From a checkpoint of a small transformer trained on Wikipedia: 7 heads of 64, capped logits.
Each number is 200 + 30 x the weight over its row's rms, rounded and kept within 0 to 999. Layers, rows and columns count from 0. The size before them is the row's rms in percent of the matrix's.

# layer 4 attention key, 448x448, rms 0.0302, rows 386-435, columns 384-415
102,183,257,171,226,194,254,137,199,201,230,194,201,210,222,199,199,212,232,171,191,175,241,239,201,209,196,244,157,238,162,188,217
105,195,216,177,216,182,245,178,215,210,243,169,228,145,191,229,219,201,243,181,198,215,250,267,213,150,188,216,177,228,181,219,190
097,172,97,221,192,196,168,223,171,176,197,226,133,216,181,187,177,166,200,228,192,156,167,192,167,211,215,176,234,173,252,199,200
089,229,144,167,205,245,238,242,231,197,135,250,201,174,211,149,199,131,205,204,170,120,204,180,179,227,230,190,223,167,249,161,182
098,219,239,209,265,182,189,173,209,197,264,177,213,221,162,211,224,211,212,198,199,234,209,187,224,212,216,192,190,231,198,222,197
103,195,152,171,142,258,183,235,200,177,157,242,190,204,225,221,223,153,231,185,187,187,180,176,173,179,203,102,192,216,280,208,197
102,205,206,216,227,244,167,194,205,194,241,218,218,200,172,238,189,208,184,245,218,213,213,143,164,257,201,127,224,231,189,175,242
092,162,190,199,157,185,252,214,191,202,240,202,197,181,226,192,201,178,263,205,228,170,177,226,214,192,228,217,184,201,214,205,180
110,163,161,232,176,178,250,194,175,188,169,191,270,131,245,177,185,242,227,187,150,135,238,201,224,144,225,210,232,213,212,162,208
095,231,218,203,209,248,246,206,285,201,184,211,176,144,152,176,207,192,151,230,217,195,223,134,184,239,208,219,225,214,231,226,190
102,203,210,239,201,255,235,208,220,235,187,190,224,237,200,197,212,211,125,261,191,158,234,171,158,185,181,222,157,227,230,160,219
102,152,197,230,218,171,183,193,159,188,233,178,224,234,158,205,175,218,231,156,178,192,141,192,212,212,225,159,209,217,188,248,213
089,238,201,239,183,170,142,186,181,183,243,189,203,232,180,178,212,196,171,184,201,219,165,155,173,246,215,195,249,220,200,223,222
096,201,215,200,209,186,170,213,169,160,279,187,245,253,192,238,204,202,188,147,181,211,158,163,187,245,200,150,231,230,183,231,219
100,177,154,245,234,160,195,221,161,133,227,181,199,224,196,256,207,187,147,229,195,164,203,180,134,178,174,180,211,173,208,225,202
106,210,180,177,152,147,172,239,193,195,228,217,155,232,229,303,206,161,175,175,191,161,143,202,163,224,200,188,203,242,212,199,210
101,240,228,224,167,181,189,184,183,225,249,238,179,221,185,244,178,198,107,197,194,199,214,135,152,170,221,235,197,207,223,144,204
101,185,197,177,218,199,243,179,182,232,165,189,266,229,194,188,145,192,196,184,129,157,244,210,243,200,165,212,203,197,172,202,180
085,241,167,219,243,248,205,201,202,162,182,152,269,210,177,179,221,223,154,201,237,200,209,188,194,199,206,218,238,177,164,214,232
089,243,175,196,190,222,244,207,172,193,242,166,265,257,181,217,193,214,175,155,179,217,252,143,164,215,217,172,229,219,228,180,205
110,211,228,181,271,224,218,199,239,223,157,220,165,158,225,134,220,209,231,219,225,191,208,264,251,195,231,225,229,150,201,175,163
107,197,169,199,263,252,260,204,203,176,190,176,232,208,163,176,197,199,183,214,192,196,210,193,189,219,193,249,214,189,225,237,220
103,170,215,143,217,176,182,215,184,197,165,227,188,198,223,208,204,180,216,141,200,242,182,208,187,187,214,158,215,157,238,180,185
111,236,199,218,272,224,265,150,165,221,232,192,211,219,166,156,191,236,175,221,243,165,198,202,223,220,195,213,252,214,227,227,264
105,158,247,212,207,135,196,257,230,213,165,217,202,156,204,186,143,250,187,156,201,228,202,189,261,165,228,147,217,182,241,219,213
098,188,245,187,205,130,202,217,198,206,218,230,156,199,239,177,224,214,219,192,177,253,192,204,175,175,236,222,192,182,205,182,229
099,198,218,225,219,204,247,182,149,247,177,173,280,181,154,138,179,180,164,207,232,213,217,196,219,180,201,226,222,241,160,228,217
105,246,204,205,213,235,230,211,162,213,188,175,221,231,244,192,210,251,210,204,198,228,208,220,164,224,225,200,236,201,243,175,227
106,216,156,221,165,221,200,179,286,161,253,254,143,214,204,237,222,173,207,183,190,145,165,152,170,247,153,162,183,242,208,216,178
106,257,245,231,183,237,225,188,139,198,213,231,194,235,205,208,262,182,230,220,194,223,142,239,164,202,244,251,149,227,216,189,206
088,172,215,202,192,219,218,138,191,205,262,165,183,258,156,221,198,171,256,212,208,186,168,194,167,228,149,179,153,202,216,213,213
109,216,242,170,257,245,171,122,206,184,196,242,198,194,197,197,201,221,169,151,221,195,215,238,185,192,155,224,159,263,173,139,178
099,238,204,219,200,197,230,166,205,234,232,223,186,215,176,214,188,192,188,214,193,198,210,138,166,204,205,271,237,176,138,218,188
087,241,229,168,235,265,206,204,182,259,263,177,174,265,142,181,210,200,164,206,231,251,166,148,201,192,132,248,177,238,164,218,215
106,203,194,184,160,211,234,183,162,185,209,135,251,179,266,173,150,203,231,189,222,173,219,248,209,188,240,209,232,173,232,226,220
101,141,173,154,167,170,203,245,203,229,148,184,175,166,223,196,157,169,228,197,197,155,202,234,210,146,210,192,184,190,172,227,182
103,242,169,197,267,218,233,223,196,168,216,195,264,203,195,154,174,220,179,182,192,218,250,187,189,202,214,209,252,204,208,184,212
087,146,160,200,122,158,179,217,164,209,147,197,172,205,212,214,189,159,235,213,169,193,169,251,176,121,246,187,161,183,241,173,191
096,231,245,225,191,124,239,255,256,155,206,211,186,227,199,242,207,208,140,239,222,202,225,244,228,239,209,236,211,231,200,204,203
100,195,192,204,232,251,234,191,252,219,239,208,208,232,167,202,199,204,144,198,270,208,143,143,175,249,209,207,224,226,210,151,216
110,233,216,157,269,230,246,154,213,174,213,134,208,183,192,223,205,278,202,242,194,211,236,219,221,247,184,221,154,200,159,257,186
103,190,142,202,174,209,194,224,194,202,192,214,169,229,224,211,214,151,205,210,194,209,202,208,134,163,194,185,201,191,286,163,213
094,237,203,180,254,252,204,240,206,216,220,231,199,229,188,218,173,194,96,205,161,211,245,161,204,214,195,192,213,200,192,194,213
106,195,214,221,278,236,211,180,168,225,168,204,227,194,194,148,194,276,169,212,205,192,262,183,207,192,211,219,191,195,247,163,204
102,193,211,245,227,190,224,176,223,202,141,187,220,196,198,151,214,218,158,281,196,208,247,242,199,182,227,221,184,166,213,185,191
096,221,193,209,175,227,201,207,176,224,144,222,195,215,236,114,171,217,142,184,206,190,272,156,184,164,254,237,227,165,190,133,208
086,213,243,185,160,196,184,94,153,210,172,195,185,204,175,175,186,180,201,263,188,200,176,220,166,153,169,204,233,208,187,182,222
094,234,248,208,200,198,225,159,202,233,218,144,268,243,200,200,212,245,145,188,185,148,247,188,163,232,165,226,186,179,196,199,216
094,224,149,207,184,228,206,211,213,169,174,122,242,236,206,237,190,200,156,167,228,167,216,182,169,163,152,179,224,208,200,175,229
095,203,197,194,189,238,201,188,242,264,203,275,182,146,184,127,163,229,220,238,233,191,216,210,242,210,228,232,195,220,235,160,207
# layer 4 attention query, 448x448, rms 0.032, rows 387-436, columns 384-415
108,217,211,166,218,218,199,222,199,190,250,227,194,228,182,204,215,229,195,223,200,208,191,206,222,206,249,236,171,189,168,171,153
096,144,204,220,177,182,197,140,171,195,171,171,205,195,255,210,209,160,213,152,180,176,139,191,211,196,179,140,215,202,207,206,224
103,209,209,253,250,136,215,185,204,164,212,234,192,234,220,199,260,163,213,219,241,214,178,223,199,147,215,180,217,184,196,204,179
098,163,215,144,199,205,232,249,231,222,213,231,200,193,168,190,176,225,143,204,145,193,225,229,222,199,240,229,204,153,168,209,176
103,169,203,189,234,186,184,199,206,223,202,199,167,247,192,202,252,190,211,161,207,172,172,243,194,210,130,164,230,226,189,190,253
101,219,211,179,253,132,138,249,186,215,186,212,223,238,219,186,193,226,172,187,252,184,172,179,235,185,236,229,182,230,156,239,189
094,224,190,231,159,221,178,184,179,241,201,184,179,236,195,201,179,178,183,232,149,240,228,197,238,239,228,192,183,176,165,221,234
101,220,258,237,217,261,200,224,232,181,265,247,180,220,226,195,217,234,223,186,163,232,219,238,158,185,189,220,192,176,284,201,259
096,189,210,204,220,154,211,172,171,230,230,237,179,194,118,188,175,217,174,250,192,195,229,192,206,207,217,200,167,171,192,192,152
101,143,246,166,284,203,166,200,240,221,173,234,138,207,188,200,183,149,261,227,93,174,181,190,228,227,165,190,234,202,133,230,213
102,176,209,187,168,194,211,212,151,191,209,206,218,177,180,184,177,220,172,217,193,210,253,177,252,225,184,197,195,139,148,261,232
104,224,247,133,236,201,221,188,175,245,207,226,216,202,197,243,139,253,171,228,201,184,231,212,208,224,217,210,172,174,152,228,204
097,168,206,206,163,219,189,216,168,218,203,193,225,204,197,214,204,194,197,230,152,219,239,196,283,223,200,235,170,204,159,217,240
095,165,228,170,268,188,184,168,206,224,185,212,181,232,176,205,201,173,227,259,208,211,204,173,197,237,227,165,215,204,126,210,201
089,120,187,184,159,178,190,215,150,222,188,188,228,241,232,210,230,167,210,226,178,172,187,202,228,230,298,231,196,206,166,172,186
105,165,229,167,186,191,191,191,207,230,177,230,198,201,188,215,172,194,236,230,184,183,183,167,220,230,239,235,215,193,131,224,224
095,206,172,198,236,218,236,202,204,222,220,204,230,192,197,196,176,219,189,166,144,174,206,212,244,246,98,187,203,225,202,218,248
097,255,281,180,273,195,215,175,173,240,215,213,228,192,179,243,146,197,177,230,205,202,178,203,214,228,185,171,209,216,179,225,258
094,170,216,186,186,188,210,191,206,203,200,208,213,199,197,157,208,190,216,228,180,184,192,173,269,233,250,268,231,208,142,243,238
097,235,205,208,220,208,244,224,222,199,196,231,215,166,170,209,220,240,177,158,214,166,209,218,133,171,104,190,192,211,252,176,227
101,245,216,202,239,239,236,166,191,206,185,217,208,220,190,176,202,233,148,206,189,188,232,219,187,227,125,191,241,175,228,204,240
090,205,220,242,218,190,210,242,185,177,188,232,151,270,156,231,246,199,131,177,237,206,219,230,156,160,197,214,211,176,226,140,221
097,224,205,150,231,227,184,224,222,195,254,190,228,159,209,250,160,225,194,216,196,177,199,182,215,230,160,190,142,230,187,251,163
089,224,219,210,213,213,206,244,200,206,218,221,213,169,163,268,171,218,142,152,246,183,205,235,148,173,131,181,202,189,256,177,201
094,228,209,217,212,191,201,237,212,224,191,169,219,153,202,230,195,237,155,178,225,188,242,212,152,164,133,192,217,195,248,175,213
092,218,229,181,196,245,229,177,222,257,228,182,260,159,185,199,208,207,203,229,164,204,185,231,228,220,151,164,245,215,241,274,220
099,258,187,180,211,203,231,223,180,190,212,163,226,186,244,184,212,206,181,176,164,205,219,235,188,166,143,240,198,198,238,179,266
094,164,167,213,161,190,141,231,214,176,172,233,194,207,190,182,175,216,232,217,193,185,186,135,232,229,244,193,197,253,195,179,149
105,191,201,231,211,220,189,147,198,232,156,124,220,178,234,198,183,202,216,224,216,178,197,196,243,174,267,205,193,232,180,163,222
120,183,173,230,160,194,162,198,186,210,158,111,223,189,213,258,140,237,180,156,188,172,223,219,200,158,165,185,211,208,186,157,264
104,221,245,212,213,196,196,199,202,191,240,218,236,215,178,219,192,190,197,245,226,189,208,166,228,191,188,234,129,225,184,201,182
106,176,190,248,223,208,214,199,227,216,170,192,172,234,253,175,259,222,200,255,260,177,210,167,175,196,221,177,177,217,215,185,158
100,172,207,198,207,222,241,236,226,238,192,225,205,196,221,194,210,192,204,229,201,190,201,223,177,250,161,224,186,244,189,194,265
119,241,167,179,180,219,248,211,197,161,248,245,185,188,185,180,220,152,187,223,192,258,234,213,195,173,200,260,164,145,262,168,152
102,199,191,181,162,168,239,168,186,166,240,222,172,188,203,242,226,132,241,199,169,251,140,161,187,132,241,143,172,154,249,211,157
102,239,258,199,246,211,256,192,189,223,228,233,185,222,220,184,258,210,194,221,233,170,203,264,203,196,198,226,218,268,198,160,182
095,223,218,220,178,182,178,175,174,174,234,185,204,213,243,193,171,154,197,184,197,192,168,181,193,177,221,184,235,207,264,212,239
095,245,155,184,208,218,197,205,206,248,175,225,216,195,206,213,136,174,179,172,231,259,163,188,195,170,196,175,141,160,223,141,162
103,212,219,192,216,224,214,193,247,209,169,224,187,210,165,237,167,236,184,193,167,145,226,249,221,213,208,213,173,198,165,244,245
112,214,233,211,192,201,205,203,222,125,235,205,155,227,174,190,240,168,268,199,213,214,192,186,216,218,226,229,150,210,249,216,155
102,217,255,227,258,145,162,168,225,273,211,186,193,233,244,254,224,204,270,191,215,190,108,232,137,193,192,158,217,242,160,164,230
096,198,195,173,224,195,163,231,214,228,184,165,177,253,219,201,206,199,189,169,229,174,177,270,212,196,150,218,185,212,220,191,240
091,182,263,157,211,199,193,161,227,220,169,209,208,163,215,233,188,220,205,227,184,198,216,160,205,201,137,190,219,187,149,246,261
097,261,204,211,201,210,202,192,213,193,189,204,204,151,203,178,163,230,212,164,209,179,166,242,159,185,144,182,202,204,204,196,232
090,234,226,168,213,196,214,181,238,258,200,215,201,139,168,220,173,215,203,183,170,195,213,206,205,236,124,198,225,179,198,263,264
093,172,179,192,260,201,217,182,228,224,213,218,217,206,202,235,134,180,174,166,183,195,179,202,152,214,137,154,216,244,207,193,229
097,178,197,186,202,203,223,197,191,218,203,239,207,226,229,205,156,187,207,216,154,196,184,161,268,235,222,202,199,205,147,235,226
092,235,242,189,302,211,245,146,206,223,204,200,193,246,169,252,228,168,156,197,188,200,178,188,189,199,190,161,215,209,167,224,262
088,246,232,155,186,212,183,197,237,191,246,162,213,133,185,246,144,273,188,161,232,220,205,178,174,235,177,213,226,194,227,183,204
090,234,175,245,214,194,191,230,196,158,177,212,197,194,203,201,223,209,179,195,249,215,216,255,151,169,152,199,187,190,286,146,207